config = dict(
    n_layer=13,
    d_model=576,
    n_head=9,
    n_kv_head=9,
    head_dim=64,
    d_mlp=2304,
    vocab_size=37265,
    activation='tanh_gelu',
    norm='layernorm',
    norm_place='pre',
    norm_eps=1e-05,
    positions='learned',
    qk_norm=False,
    attn_scale=0.125,
    bias='all',
    tie_embeddings=True,
    parallel_block=False,
    init='normal',
    init_std_qkv=0.0186,
    init_std_o=0.00364,
    init_std_up=0.0186,
    init_std_down=0.00182,
    optimizer='cautious_adamw',
    lr=0.000516,
    beta1=0.95,
    beta2=0.95,
    weight_decay=0.35,
    lr_head=0.00551,
    grad_clip=1.0,
    warmup_steps=203,
    schedule='wsd',
    decay_fraction=1.0,
    decay_shape='linear',
    final_lr_fraction=0.0,
    batch_tokens=131072,
    seq_len=512,
    doc_mask=False,
    train_tokens=856600000,
    steps=6536,
    dataset='wikipedia_en',
)
Each number is 500 + 40 x the weight over its row's rms, rounded and kept within 0 to 999. Layers, rows and columns count from 0. Numbers have three digits each. The size before them is the row's rms in percent of the matrix's.

# layer 3 MLP up, 2304x576, rms 0.0177, rows 705-741, columns 0-191
119:524488536561467493496496445500430503494517501443514567510394448514454541510504499503451443511538517482490505494500431503523466502469517532492500512474490516478387510501478462507487545496533478493521423432486470472459544547522431515512466562496505466521501414460512511505546473463531537516520495442501534487509414528524526508498517521610546503547527495527494545503485567457522517557444506535518531574419471427419491518448559493486491509496576484571501485517473487512499503484460465529513521579554474531483568555473458497494515437456508600502551524492488504543543505463462485475
122:501441500505428522530523467548547539504477455464529523451464410524479429485531556500498457433557495459503510517545531488495579528501591491449521471444547550514479535569510453507486501514513511544441447463479516497518521439550390543476600499495461499448510515518517531507490516512452484400481483507503476450508489488501593563473520547452511590488500506511403506492496602494512601444521509589461455531596448444450482478490466472544512500546494471522499492489522466434494536546494573484509518506513490468538451457532509500494505521551514481529504505510485459451535423438548484467
175:515480519530488497498526462545578483468505517477521571506544483493540547480513476537448497427435536447447576598418508519577535482465504483462472486521426522480523522538556454489476441443457523554477530574495536551449487531543459413491533481509497464536543473526493485521523452455535475507615543472501516517422460474484526518470450436525479464470485527509497480438459511445508443520520511484549520508590577532540511555494473482551487540543552483595550499528494443536541480477447504448532568449485474538459580441430492512495439458478484519553443467519519528462604483461514501460
068:464470514445501441514530477470526589501527473475501526519509443563522448475516519514501530451501474555471531532498424501439525520446470492527493491532485491433512558482568510508583515441500523489440501515450514600456546478491458498504464529467487504479484429439553462485501510557423570425500485475554546516523483518533544525468519585485553559530529522470509586480478431486480512496475551549565489571505469474455531401546588516492522553480564525468533466497572504531500516404493525448488463412484509563458528570540549538533464474466575463442548467524491440519554525404499535474
076:527567484440438516506503534462435500451475510472460501495517470550521459488416510451521525525526480524463509480461491415506504545497487463531512582466494487433521485525474492560531536474492546544498438472481555473546496458474541564515438448546518505579512524462506484527552531562524503510434485521501491506513522488434479539449453493507529507446448526503607517508517541488416504512422420467503496547472460516537575507472532603429500467522489485568576426498505456542504460522527431460479506559569468527513493490508511524453503428600480468592508490513524456482456512499544505471
068:508538437543493572431520515479466394496454545506568535420562488502511530446470509505498435551491469459541509500548480520512496513488546551541491438486498462471499488461449487565498519476519487454527471534497465551458517547460498521493475472513481483448543483478577490461519505474529450453479510462524558437426501573556455522523495494504519538543506489480540470507524418572430461566526428420468476545492451495549478550479561518511518482483539468548466551498546503457447483478579498405512447569526551481418449479520473555441551499557447458530461455529461428438474555536495524470
063:521555481473488467472477528485509526497473494573489541477463518468473497486485499490467482533471505529489520472520517457502556457477526479515443552506482519485556488544503478444504575504515498515453439570552478530539570461529508444512433466452484501492579530531549542534526380495444585540455508521567518469481499491448545482462507426490497546536487515524410475479464490527505533545492528426466476531487459502429537447530569540491438509528412515517540472529488456446528541466539505489493503466502580543557485431472499468509533532424529517529570528495509538518512446521499562498
142:486404486497467500484538470562574540467479524546420570451458460481463494482502575492477423429521496518488415523504483514493558421457519537541459523464428558536548444513549497474525533470565532518513483480531520547481526513510464464524548510524500513524501567508523488493403523498537499444485516564527533400644449517452512508518476418522492528531438524509577529530471518473507418499480517513527419490493478511529547452573478492484451529480491545539439436526512469498566478494496493508397550494521520497467589465503543491428461476583416516521578480484487519472493534410493456455
063:510457469546535533513543466480451435493501520570412496486553519521499488525441490534527528526517548573529464464502460475525436443530454622447557511478506518549470534513506432527488475445481523490545422536451480520465489554554517546524484524508544503519450480479472441547534499516467498519501484528510536499514485410504505443514465592514471522461445479527483543475509442504529528532607548493484536529519541461508512469480570494512491549545580527434488561531456532450531475468470570556521481535502500462553490487464506563465466459447557586508431479502585522468475446448501429601
146:545378534494522488459496406590460501452495515478509546535446416532599515488555524482459458534556562551448593510453437492440469507526485521523493413460582509454551476483542460514441498484457489543456511501494529503484514505508493447485479457516520470463506513476523502558468473488503526555428560448448535473497466530480473548501511542474518516489492497557485532484462448471577494480477516414501511515503507453529537467470511521506535588581487497501547515522500540531598467451543495460519487500503496492554528491540413531430433485521546533534535521529497567483482508474478461453
149:530518527476597566438500455551522556457547498508493508476511460531504522483409497508422491516495574478432540457505550501545464468479529543521513444506513536445517556531502452441512447503460538570475541491520492483505483495514475564520482467566443486577585520565464425573462473534555523542521554511519527414522472525440558580457498490461468470530490499558475561494449542515506512447422561503495504472489507446467585443457485505528464551545487527526485456526512498473528453489500375477535527567541428496480519509506455539457500456494466526548581500565488464449567513499488486470
068:518546543482522459484521504474452565451474469473481440495410513490473470424470526509510406508504440517494582543428479435527564454524513499464492551518583550552477488527500519464475491458604492501491544508464499493484484557510492467504481470545453546538549531556564462491486496469400433435466531545526527510512406459495560531536430467525521459482399489464489512428517479500483502457538464472508459451498448590523499557514542511468561469460523458506443505443588485531490461499529470492470455538517604465477453461450556533525544480405420473480510525514459603447407548451456451481
128:518468477543484486502467433493567430484477502503450535483480477517479557511519528626521489424472510475461462555541540479524520531495449512521481498467472487505434502526522493519526544483512545544504498518482542569466499529525484499492520558546582462499485501466513463487493549493479496471562457437495541469511487435496605530426403534546493534452448539588526514404506444483472531521492514498571538501504420437475500462547516528507569489515534454541467483510462524482563462491469557503623493536539469452446488425528495471553516547469508595549485547508472529513510417489473442508
116:426612480557550553500470525576541519515550507550435480472469499513457458475508563577518545500431521488508532502521521568525598521532505528483500552531506434387510560499524505518496479522500504528508536502495467494481533517536442568505567464504483523440505548511470524513508473554454492492469492431412562562450454506511503443531488535519521493505551507515567484469445505518492494529515525510545568526496506505457459410478415512522461538489486530501531530511534466529537527514435460542477520488491474547434526510390487530491518510463519593517488533516494466552546441487532533443
179:522496490455563582484475483459496485464490449504457557500573517554548408493486534442441487506412537506478524433513497522490494482470472553501472521529525496520508508553504482467526501497487460500502521481491589486558486594515448507467476461497496457554541544538467569516532443505510482466429467484491562502526541490468514538522457482546420410451517548454484493472459445487445481485534505498571499492432508498487476558520576544512537490481513546563487475529519486512495468520505480495566504549482518506450657492477490502478458444475445500466496524494486478458481498453471458485
106:558479479508478513509480449481485518483499511511441482608452462448515564515456455438492503554493527492506483508497523541490502483501475537476535491511496441469483493478496573544440437472511532594505478494470552549429547503473442498408581478622442527478561453472456512460449480500473548536517486515515516524501464443540462569434525497473480529552580498492409440516463459505525482489455504434572483479511557503510507476478579527579460518524479497466534441502471510510520529473530495476472435587509486542504468495501513484515438516511414544511537532593489505483497478545472455509
096:460533555468566512520462503452515449469520460465432470467540470490494499524518538507485511491591506479508485536485469519495526504495471554495533492476537530531458527509518525499538561516464522486518498411411498466509586505487502512556503550556546495499486526466499520492560542504450475573443546562500490483460453491465599502443495619551495440517526531461504420516477587456512517508535495435485536558441497451518470538481516441480404452436522504491432494470503405539549503468454463509518530472545497574483539467486470513502497505469491508567531502509481456468457489466507463525
114:482545494496437557485517518478517589503438537451493411484540491500575451485488479505513513500518497461439468538472485489524463529523515480536526470492528433496530473529514490453518417586455548506475475536494545475537477489469478571445524456548495458498500461510491511536435424488462471485454533523533436528568556456500499511494505545462470458450487502583444528501465464528518443455473511422490429447574454543489492498535548522534497552511408508519459485476567513509553482548448462524461522555546439529469479577536486496399435438431550538505416492558490477502562489478532472493
149:521554494503493526478546482458486508482543475450524515509469486534506494484449535523459536497510527434507552459427451536456573467522492551501452538602462510548524491511529471473533451532565551514472496434557583527516536515584484480462489465466510480488521487544449488502542482446576458519556630490508532527467504504511526513469444486538493511509504510519497428498468462454492528511464533470542462454492462579486488461469510495488506449481512570580537479511412527562601454578485449478557512537539484478465481494450461528474393485507505576503479525507485466455504518473558394542
134:546473513540545569497518510552598522467510522576478520577508462472419522462494467493462442498482533467442538609428567417549421486558523564418499440559490529483531515487476432521433379468469504522452497450539496549472512446520498413462486530589518485488497519501520539505493526526509472526599540455509529433461419541446553555519499505490456405553474517482374599479499488466427530516520560513532582482539439556471521441491456502501543530500521462479517507524481453493443509546435542527493445470516431536500495519495518517463572507545491436485534563513546557486493420469482465456
141:446486559468422561500596481572478515440483463535615456505473407488485551508431519410486482447613532497493542446523551485545451452504517576528524424477498545507487498504507512442546478523439472525468539532526434501483527428512449515467483492530452516532522473528501498471479538512504520427526510539502524496537351472526502530524530603434534453523569463534475518524564525476487511498512517462529481540564605511470485471530479414504485576539504474426582514548387423484458518467480501440475533453506485512557482471443536452507529517522519501569514513532467545441461484498500469463
127:513552495520453553489536471546549502478520470519515516447490545549475433515468457589414485440452509465485520494496570485483467458499550545519528531517568468498554427499529387513470450554530587538512482490510523459515522546497517518479564494516544555505537572496491536488511446576471556520541537530545479548458554452524593514482467393471500501485514533503504528474458465506563444456523503471477484531501546476419517434493510478526477537478486509535516473453498533420572505549496556440485469533482464452524441453469478514539556475502526533487461457547482490579541510532522518520
104:517534503447559542439529514545487465501490509530536501479481537478430499539509547510491506460468480468531464436461516479451492438503511596514605535477399519548505479511516483446516487561445479511415564494481495519546485441521521559539611469544525471537454434511492538523497560573415473521532477526573429508515438542473591514468464554455563513486555487509496532528488513541500468524475563450519573511584450522555511508434477526458458520484464557432532506475492571475435510558535453452483437528535439596467472556502534524551560520442507447547463494450462535572516471536521466468
145:537465516524415567479509539578596486425564508552512513471485432546500487465466408493470482412551534508527488503511551505515482515512545461480527451485513521464551527583484455523491505513436511529461582494478498495480488425545356485507509493532477492497580499530466473500487501500457503498503633553492543450565401507470623569449544544522482481541501531500410540511534539467542533471479450517462513527464470501431489478500519451522496517566511466485475507526519460460396485549494443517432498509473510428475470456448530459503597467561470559590532470474509507499520427494454425474
086:580513505528530506523435510521497504513449540557437472522550453533442507443498478519486527475477518497521505474460506504471555521478460524489489485471522491482464478463430591463506505459475452504555426557500473534445493455489489404523498444512467503451458534571470499513531519517447477483572462504513517565515540470511540517502527479454464474548463484528512485470543466480482538543477503591479496414568431490441488494480529422420395531447540453484477504442462582514505465504551485517514497527512479494467519476493620445509532455535475502533500521501499512497512554559465475483
148:531531528513483548522500433500590488433605469460466470443487498512421515481450566579488515464446491473556474462530530569484490463494501546500551500517521545455571539569513442580524469515568590495509480517526475440514522456479424525530470575576495515529489498514477526425502507502511455454470531453488513479491552489455626541442491469467472488430479515510496488456492569445494518480534521533583511477558503486427530472528422470500462533482504460537472527524426509455524485533439449542501460503485509491499457446461483499514504434530519496451469537529489514490537447396520412485
140:476558523483474557455506486449448530529503502521475532547467521583527483517466546463535492507504486559447489418467482509493489450470483494499509499548455441536509569555541513450503561508526487550503451500519433538492427592489553531444514531510495514465516506527494495474532468520513557522474501525513580476542485465524513535522470505485452434507436595559397417488505445502482487490413537509511474480448484432525472485518559537517517485488490579498456458527519441497553466520524483489515471539493498470485560469519541545503440480526467503509489578563491492420492541494467438503
124:457584495533470510498491465579505617525462523539495473543486541443511520504484476482481562519488527475463459487530540459415493504491447555531516522492437503460507477499490521466480458514497491535489545511469495546595494505592474523467418455456470520479491496535530510513501460580570463635458509474549494408466420478507528522463447442459493529503582505450472472514532543597604451466543501409517558504540501459550601490460545483483486489482564514513538541487405465488512483490550543500451448477442479516456561450514523553541487544480539475473536581488501449500545542494539505522
152:475594499480501455439513426465574508419526489521437528471460538521457523468462535554506507482440498424484524488530541489463549450504516531579459517492454497493455519571506462548513454475550530490578528476463598535495458514523432445559535435532518514471471552497494508528565580515535536441515560506525467493492499544483489509501474392540484458437485520470490543441441525521494519470480522492552558483500487556501521536445446475520494528473518461643557461522421493510581487471483426508514551478508485560480504447473463522482493460473475569548449513529520504535472504473616503471
067:485531452506453458542492481463492544487535495491493503481529452545551514534408539458451485407506454486481505476572545523504524528471531506471406524459516536526517467479529510544449480517504518436476551438481523450535510513557527520470453445410520477509578570502552440589578483450527496442486425487494490526576520514501485555532502450397514501525527539474480477457505531446484495489471532494466534537516445529516537475544520560411529495526556482474469526499533480495481513500534524499484446463552523553533508557450561455501527513480482505540491469470550510483458471553403567417
133:444486514484549566486518513464557538451556495503506453510469483567478545504509483483527466533502547473438528481507477499599491482581509441519559447528498507502516543582533472558618563542493458557485565495512496477454496449524428519491517544528533528482498502543494488518590464522472526455478498551556481429509545478531549513446527374511488534444441558544516524406448470436509521480491537529494448441479450487559518473512557480527548445530477483514498516526376542491545427536492482477452546488489452469496491487514493492512489472459527505524507486550521506400527508513493482506
074:477466455544564500572470536526500473485497508455584433479503558527485539532471553494493483560583469558528533533442461400514497444514502513525518508525495506440487538482443499556543571523478532438542524558467537488505463522439464524479479534508453496505494500508465494509526529508459504520486501483541484477495507500503524514472534551554475545521497476541468510509590532454513388539547468538486530577495510498491471410536510513470495519526582485529478532495486501501566472524552491475494490589565498512474497478453541476452486422419551489492470513591548537527522518423429466590
126:544559529519499519475481506538447490511460464487520516532443480506575447455498481484461554464478580494455535429462502492527490471465467569462502457546487485495528490509591466451509481503500501546508557507592496455482473475491418577482478466522467457550509572517478556585458502558445464487538490487501490421498516497448522584500526471473504498519535470541501511484427503530524533455461558450482512429552453544503535556513406500457506454452525545509473446580501488513441390536537535511476511515517481512463482529508513523510541518498447450469597566535498477458511522470509442529
079:563475521481516498557546452535466487543506540494488486552492529530538534429487470487483535552507475482531476516498458506521505552464569533519505510575517514508525581551535528564605428502481515440501519484454492440574494490537494500471527507454496534472509536467481459543541481494517540500492473486425492516534482438486505442484505507508466463582513541415492468548494488566534520531491555457511450512497511529478440429438483459484432556498505506495545439565487564553499507539485457452528539549514477499561536444526482530532542467509508510559461478426508577461427554494519478502
093:508519545505439548447498476439522440518466471532534482463454526488385504552526484380492473411478567537501561486534558543491469484510554530505529514541440533507514477482574449492494465498497569530474481549498476466504528456472480461534464497544549500529524553401484452511526413487542489534559370483540433500471500524518512513446420484554484508476465510456493442509476526475532492566551515492543547523546511484405474477466501525505473535504494551463518509504394430527537530511471482444448510555486447488515495558458509535543485466498509549476482517484502530494510515493511497525
069:521474465478442481534482467502473517567438540549586536503403545550474531537527501506495510587506488476512538464551459427492468431430520454405535470462559478500460502428455484468544447458404571487494454524517519532569568450531539459508577519458495467444512430475473522388489512507483470525479530526483470532507496494449501480547500477420477393551581423438526466492513501473436509469511550462427528512556531495450494511510554467499430529472484524528482532531529504519511543464418502483523479523506497440551510443499426557464509462506520497519450486476604398469493538510477556448
074:532499490464559437483522515498539438528454463434490559383487476530478501421470477478540450518493552489460507477548523511549589451468525534476433519520498502506570525468484467501559491478510426549519574511566498496535462533503490500564593442579462528477500524486554455487513557414500496534498526468565501463465516515538563479529561556445479444527463496510477485536543473585484495505548548536527517470535560541431480450483551481531556511530399545504508412538450544505542517501443459450555514495470533474525536506494500514540467520506500488439491547533544483569451467541469578469
# layer 3 MLP down (transposed), 2304x576, rms 0.00682, rows 705-740, columns 0-191
120:482557505486576471396570520536501497501432538502531543535532494491508553491500435503540497484487512493512433472455495450500558474477490503593505508492498571424494469498443496524562490515477501463539518592520499468508451457509512421484554512488497532450475509490510424502521510493447530469478480451543533458447436467489507495500521546485502464549617552578505417506520502495496471476550513534524520501464533464474508456528526481509466575518481489513515520502526446478478546549553551484507555458478518457518593497521477510576531499547532533575524479462495517474517419514493567533
110:437513475399568462501546523580515409512512521493501463436513457517560531547517538510531529509469549512499492534492488557482448507495511501503494530476496528461591437460504572566479414461538545471511528480466467516548459480333554491495518475542477489477453523460520519522465548465417481545551551512487525460569469568472484518504480528494479456547492463517466530528540532501552434467520457512392486490566525506459526474536519512435466502538474435504463526455534480499478514514572480493528489532443513504549503543560533407539511454488511470530501463418478536469489452492486562520
182:587563485448560565490537492582507503506546540516536477488537549480558469490494450489516458492512508456502507537445491517544418486438471519505542478436553522439552577422419509495457455434477481492449561500427438489501536409489547457487492583531446504496483517504460487505493541471446508467528476461545449484416518454443476500519526493458516500448547450539443521493589620577469529512481483527493492566468544541551493529465488500569506426542566477505586468525569503547577473518485530534503483505543419505533504532499468527494521457438522603480540530480474517460529455528563500497
068:504526519452522518485437474529471522516461488445409584469507521469470572535494509402505506484473513476470478465513561434608487498459473452491478582494500529560526483505482546447471519511483509498493526497502567431511452524463580453453494491519608477462502511474471528508462505464521524493461488501464479466451524516453515454505465460498455483506479504502459453495562567522584508433499458436443439475527505500500546525475500446481427457538487471506455506495528550503492545538495490567529496557452514513491495447455504478496595577477528520507420578509460523502457500588483516528
086:458530548562485504474561489532557611483525476495590507587486530506482420497487528498546523461416511458551519577481474562507539521570527526434474465504457458571531521469526520460506465529515378572442487544533518589493496451475463479568531521471492527554505519489519490449411544493467519498490431480492465513458448533532504496540551495482516526486474502467511536444578492423587523510572479453509497527542514516525482519433463384593454546551499511441545501471455546505500477474488520476482513465494528499521456435482544427552511474489473488393467575446481558514549436498480446530
073:443462505545484451547480539497527537453551501486467523586435546474493471503510428454481514450525556556510515554473600508469480483515487488440478567535506518558520522557475504466478476497525388534445516527535526484532513463459520525577468556491482527500449511533494465572448526522416532533522488518489396506504444497500510500509529488438421508462409506491427532429532557485517601503473507538571540478559509495410489439487458490511478518463501486436558478489488487535491551510503545571501515406501484510554524500464503448551477482498475537449597561424483500581467516503497527463
064:456470520570527484535472453579482511497539488462573501499485530567551476488450507565532469482518505538468483557474442510540468512542428529484517424527527539517461562470475479531473368514482534556540538449489527547473469538476512599503545519497497528558438447439426476493482498522581451507494519499546480518506464497542469492520460539542499510510454490538576481502452508526552474551488451576573514506548565476528476508396492530518502560451589524485496459405494504524483536570468467495511496481474426414507506495463541506505526516528444484518533532490524505499517558456519532504
143:458531511496531444508454485473447543503541481450537511446549534623579605497453416580480553537453523465505558598549541448493463489463484494448507469523553478477559485502442471483469410439536578434550496490530492517468474471440550457497577474505522501574446508529475464507527441517492508541515415540505436550469544565498470506511405421468499427496514474461454493496477548484535569470528445473489543485554450487392441506506513430499514504442487475454573501550494519462407459435489550492594493511502484455558437456534505449432527456449536540456502448486522456538480495523511524549
066:537581504529461478511522521542539482517484513474552479547471517517482528500606524522473478534541453482475493529470549503527484465541508389545491566538456493506477518472483528494497531548468481471521531446547457469506525451416465352509498392508519499499566466476544528516536502500488501491479499570452500478485494444494466487476505488527495526551600556538559425510525544522483436430441538521563533568460436456465522543519498530493475457507495460548495461501527499492491466509541454509462491466561553513425544486538503433570497541533562470511559572492484487562511549493524519484
088:540533537501596552563397503511517578463544559468465432466505510540463539529442558490459489593500516485515526560519459553510557545522506537488430523481484542487505469465538472486482441459509439537504532447482534499481502596533499506483521465517467459440456477464446493570486517483434497544523566470518535458451505484459472494566517432444528457486502539517488574499539514386490476500510487466510553582475515545504547512447451512509508497475523493516519486499480524501544533409478581550573494533486519486537526510437501509504519529465570554473492560489389582506480565514480541561
125:540474444466566498549450475510552602455440489481562564513492432520479491511495447489474524481540415504525540471511587469486492493494522568514524509467506520447492590467567520435488456508435560495462567561549564503542474542500437557528515526530520439494523465475510493504450483516475434540528564496541521420505481498508498442481419449440481488522445443521449530532536506460503493513487386602510515480516523534539517518476474455483475588546472511507524461395467496557511555469489463509470495480468460499488514495396514426465504509469541541488506460523640444496553535483523535531
075:482473468499475499500504443533488480525532552532573511489483625483493436497489480449498520574455503457475429497490543527425456481437552420513518475499535453501475539509534499574461492531498476566453454499553531536434538432455547491524534567476430443465417473419545523459540464479507510483547517500484491457514537534518481432467472500564499481507486504525487559583566477498542485503583478534496489547477538449501459472433522537504460572463539528410505492534380508507504476455508525505509581517522559472485504536562479510504430453557535474548538583529542465507631468478482516512
114:571501480512461511482407544529474509445518501529465513483500490472527422461607468581533532461493478521515526473582509541481497476553524510530471511471507562461533398525380588478535525467501470475491489470435604482569546519457516515491498489508501490508510478482433521512503473527474501533440514526489510538439539568487470472577541502466517468408544480433433570516555488581565464496478475531544501474487506504497539534485476497437553507540536424514469559494524549487558502513533505521517533553532487486475480463559575492481515448498526478467496506384509513511494486555479492432
109:564468484530420474538486493488465506514510439533478488478477531448538508512426439524480580474487501473501496519535466480527521481507534496499567444565531534478536543482486547547464474429581572487490474443462510428496567441503511503385500523533498508524471551471537457444481481523526481535560454511506447559529555536495553497494484499523450472576552503552510482537479512505520513448503500439530504444422523518522479416501508543536543496558502479530534517458543520475500487552475504511503459525464481567509398516588458535520506498493478497456485492485515481473424458553483479510
209:518429478507611540496579521462600504380510517482556521536434475481515479468483507540441577519515556520512480544531440470500516479438543429505519422461496421487511491605509459516549503481393500508511516512528554494537462492550465460474519442434482495536542544527531473474530463533500530422436488490459595478580505474523608561519479542482535518474465528417500485454494473474470480492539448520491481549489532486483476450523537484464508518397469482550438445530456501524412487551504543511482514557526537408493425541524513510521449458541456459509555479521492500500521571451499564490
118:505381524542511480513543490515516540523423499387469502439545512529500504532493572459545532450464516484495547449432507442510412554479461606517504450526462566513464429514527515506477525542465511451527421465555498455443483506539456481523517460478515462486448464550525485528533512520504508490532489471509464533513524470427523456533458545399553552534504450481575512551477521502427516512503495482441376515442461470437483484543508444465565517465452567506427541495596492511514534460531411545515507413548557474454538579499490534486542479561569476508486482456475488463529438511472513541
087:507533473472503456451554458534510544491496559524527498465404577527499528494455422457483488497490560421512488566460449493504486495435532469533538517551563419553467501445451477484511564557527505560501539590559487443470546452470471429537490501555435519523505485443459491544456546507521515519497501546451568512477502516512519511539510504495515501510502506453511553446495516521456438540502532489593529427512501504625544536461514499507493515540496404494500506419490593486417516545511554554515472479506497586503503468532438498517526455459448500466488431537506521524481523547534553401
099:534502519523386550534549497434495455414417492462547510488508418451399485503436542500530517561514533528503497502490438477487507486551547500545479497512453531548446519556568466568507431563508481520443464583516488486495462423517530572536409483425506482503480540479494533524507498522409522505493474495506469442641487512486487471536584478511473552458489501536429490488545475542458511520556481423591450460478578558472457543507434489431461504504425539547513473518569455509464488543555468459461524496499471618441506541534590525542451543435454529499439528542483494529579558467462604581
108:516470483502479534497475509426500575440463530534417468467472526528563447462444451562458549495475516465557565567487479500526517511500532470528481512481458500524491473456486552463511438483538509426428537564531558427511543402539528550546462480498510447563466494481475541496450451509427542481474493505493536465530508541488430473534424479478492522456458467533476492558514438537483467496521514466522516404475500509464490501447551465483521471492465524511548492525633510506440502498474518496574481533492512455482430531494518537457443518497440531480464492483503489469533457454523560504
088:491462506481514510559449463468552564548517479465461593478484496574446441495486502458503486555523513470482470474490566542438528496554552512526547534536505495552449489435475546523410493471472537487518472551518513443473507496371476474528490522562542482486544497493452530478487516528426454545551514504484495546576480550460497516531539436438546513429420477528566514499410519512445471489564470481592554520507445554522587526481442502478468510451540458491519521542432462553459499590430512483458549494452453516546501548508551510455470539474533452468479514503474567471505555473506533519
132:395479537501516504537485540544449473488529448537508440491506520473516594544487567462542537574531492539490578505494499494482481530418495554501509448396513587509535566504482508495522490453498539466484461414499504491483473473393526563558527482507469504501491533449526517528485478533536526548448453457485520583527505490499487510524504511502437445561501496472430481490509463481427492462506473502391566504526538417506436452501507530497431441504498512494520505469434529516509521521504487470563442588461594430520561462481418472546480533545520500523544522493480458542493493545526547529
109:418565516491500450523491507592531506488462484521525478457536501474541499474504480554515430552532496449490477487485502565463536494465538474435549449446472513501522497535447462570512493478497594492521568449513441447476493520521538447586517505518454476464428464480456458520514518521475514483585565469469500553503475562514519483525505505553474505501550547451471441541390505527521526501529490471468564479511534513543445489497431479550471477532428602527522477497450488536484530567486457482457469525528549498467599535599478508476528490476454540527542535477480492514553462413547508509
105:515570514534507538487429454430503504453498483450415429473473544418506474486461426547490514502552506452521508550561507503508529543467537428493520443558547508505508456438512518615542463437484544473512485486516459461512437483583463524543439485476498457489498463512578437464470426496549444501567524482516490591511528497486521559492486494543467484530490503514491532489419507490458482489462495451497488509542526537502457481467566493527642502472559509519547609496545485481537477490444572483491451507460548480464499510474519498490468509476473561479529537490514428476474567534464536476
133:481491501469612527589521520495521473529477500536483521478482492505498470589512528428586512599450469484495566491427473482563542471529494505487492515473504466536528547562533539465530515482537470428467486486444504446495511436425527504538580461484454486441480527441470518490537524528460533470444499548533567500540516494536471503419445574524425410436422546493486438476516527440440414489508437484412570434418515424536542479477485492515466472501457529550457511483473445530476442556515446493501500562474494472411512502472449409500505546528511502472552531494502459468524470502487514447
094:509461453473516443542600421478462466501493516443497452457497538488570510486521547524549494497493497513453462549414531479527501509545493430483524508541517503460548454512593411533459579503544502474459561440521488473537454511506510554443550514515550508501480471437511553559455433476510493447425484546532496529468495515448487434532449421486534520368577545453480476519431461486556503462489468490478441504513563474573537524493555519501544510478473522545529533505527474507553469443496536506521502460522475489491470499486438498469435458495492629397487432515472491497503459490525488553
099:517540519472483506517509502565486541476535499475525487503525493497542553442449364502486501514438540464508554487425590520505466475542493524510508450433460532489594421533413515513449569430551626465547474566494556548490460461547471447521445525534497489493511471467526541480488520509518466478529535481518531508444484489537525546496430539495483461478544534517545509512459495451620481517513447503494543523565481593484575489477447520461476544531517420538514469487529415469515452510524515446528569488467468490511547525527498542516531518521533448434477539485491537374528499448536562486
165:520516521508531570499505504467486520420507557562496507520465471373504481472515483551499554486437573491518476496497486440504475451476569477505532492466510526505476519489476502457454453487404528515511465394482563492495500467548484441497529470431491511567535527530521512523481474477517527409445512438484531601483568456527541545512489504520524519492476446475584459464429455463550510524512426444510532522525531370490449453436557446556459524460505465503544486497455520501536537508471521482470430473481479451500449485545565472460507494559514552495483445514507495507488510530477498419
124:447457562545483531500528498422423487515479540437422466512546541502518551485478480533594505440474518504452535519470482520515412487497491462488470461571560501497504500487482431451482522519529553467486498528469428458544509468453440390476512454517487471446394540423516463560448520495526476561466433500500546525557473485445461508474515538534493539440501472527589536463508576542455437498510527504546467501455424564495509519546505541549554497447523452525435499473500491481465474514468484533504461470495519498482492505538495561515482534461476548532497481498514471512509469489509448513
137:539570495488581458496422517520462506451530549423540464517486534479486459519437470537490515540389474407467520502462477432444492474465566568542518533496463476506477467521473506525490482480492565466491497492523566478461469460509530516575471498515476478531493445481519455470560496446492489537521480456471534500531473484522429523516527523487510448543505433469527473484424433497419540475495515515536457545450562559543474478508516513407562526474440569528505534477532560479553476410495483510604446441535466471536497581487470543549538413530483492437531568491500562442470523510544501565
067:551467502489478521506479446526468480509466507433567449550523513484450509534535491459521497532435525504508576526536462510485475477464542494449456442501511460489440482546474504457557517536505495472496469528539531477507432390418451496593550541482470471546473477493449498441484497521484526499485522500534510461562431496565509502503502495504501497510516496549498508507491497477495485440602489517514514471447503445457450583470464509540413543580449529485524476498557527488541549462423438479510581583423471493450509465482481569514440545485517449435442516502502461490540460435511395547
107:577538479402547531574474491583492489508556410464463515493429441500484495491522507498469516459531402569519488479475559588489521497459447512487447484491543480504512499530599499517542530539500532371459521540542547517449513609506478533504456525568519507487459528518551520502506516488490522446473537538546529454475499480492524445491521550490471501444484543410512473471491564513538557515459403530493507476420492510545509496542485460475521455452452563439455411490486527498469483403439556502507529530482482492504586464406468500510571517508492522500510515500456486479541509515514523452
080:559557519504517488505529473513489485534539569560498606557548485450466440484550489515470543423475526419505463475458563550492529506551559513541481501546454474540510543576498527450516543532490485444457552450480428507519484474569456389563537470583516502580449530411505469516465476540509519510468499521436520543451537474442485480495513475513492574529528466419457496545529527494471484481525496513507519509495516466488475566496561526495482460452532462514531525547495417489453562436505492473568435528544514499481537482500529396513550514574507509437523476417474505483465544545556471463
096:533552510491535542568455396495482525482481515522438488515479469555564520498476498465455554480477520460453526478453495542546524432546473482489462478486457507514549560543526475511496473494498501527449580527625556425491469567561440569530475509601493506502456476528536445496526425549419500503524536502566460453471505563454482389465521486454451528493428509541453535500547494449506514442422424490491488508447551485539497514487492480476524471498487442490495510443481549463525501452571475502575504569515492489521553573513488552550510536482505577462530579485384500452507540539478589530
068:485546508500468477501465547433542458504492505436562518507476583480482468505539497467544578467476509474521462556525486601458482502534518492517481441448473448466406428494616521500459512491542450418506557423596519486470481578503553512484543477535588513496484464575471480498448525508495512489610498514598512581496483521562546546510463489525502476454480501508566500494479522480429499472507546512532582457551497504553441524517432505469512489464458431529431448515480493485523570459559506436459523483502471519493427567526538548495496513513480456492558525491436472501512496459551546544
087:517481508513508579496463523486527536580462527472473498497529557504509523502490500560511409606456465500537522471521459468516553501506438472575470515562542495490555505466515512457499479493454552564566527522536463537516470541515450500541478502510474553434448508524504525553545521500511533556514462504493565526513509514464473518503446517510530486485568492536531481492488522546477487482456482516481560476555503601533533487496483541499470509476574579509492474485548556492493554484477512496509461500544508488430465442435450522445540517454461500472524477499475548472449523501501510484
082:483565545478581574448482497459604442548581474497421510503578439495551489507433531524532490375456527560522445560520525555520555505621436564510494544463476488532537499482515476511459555467557455566480516477507528424488501512478499544510383432553482490464466525521515466551535505480565524470481510489552492524514553473523521515481570497519502572484446503456477535492445496517567523559561494485553499488547528509508489459461461470451495447514522511504504529484473485524492459543487503523540507466520476609463485560538490481479513499482432529502528519557444516529471512490488484557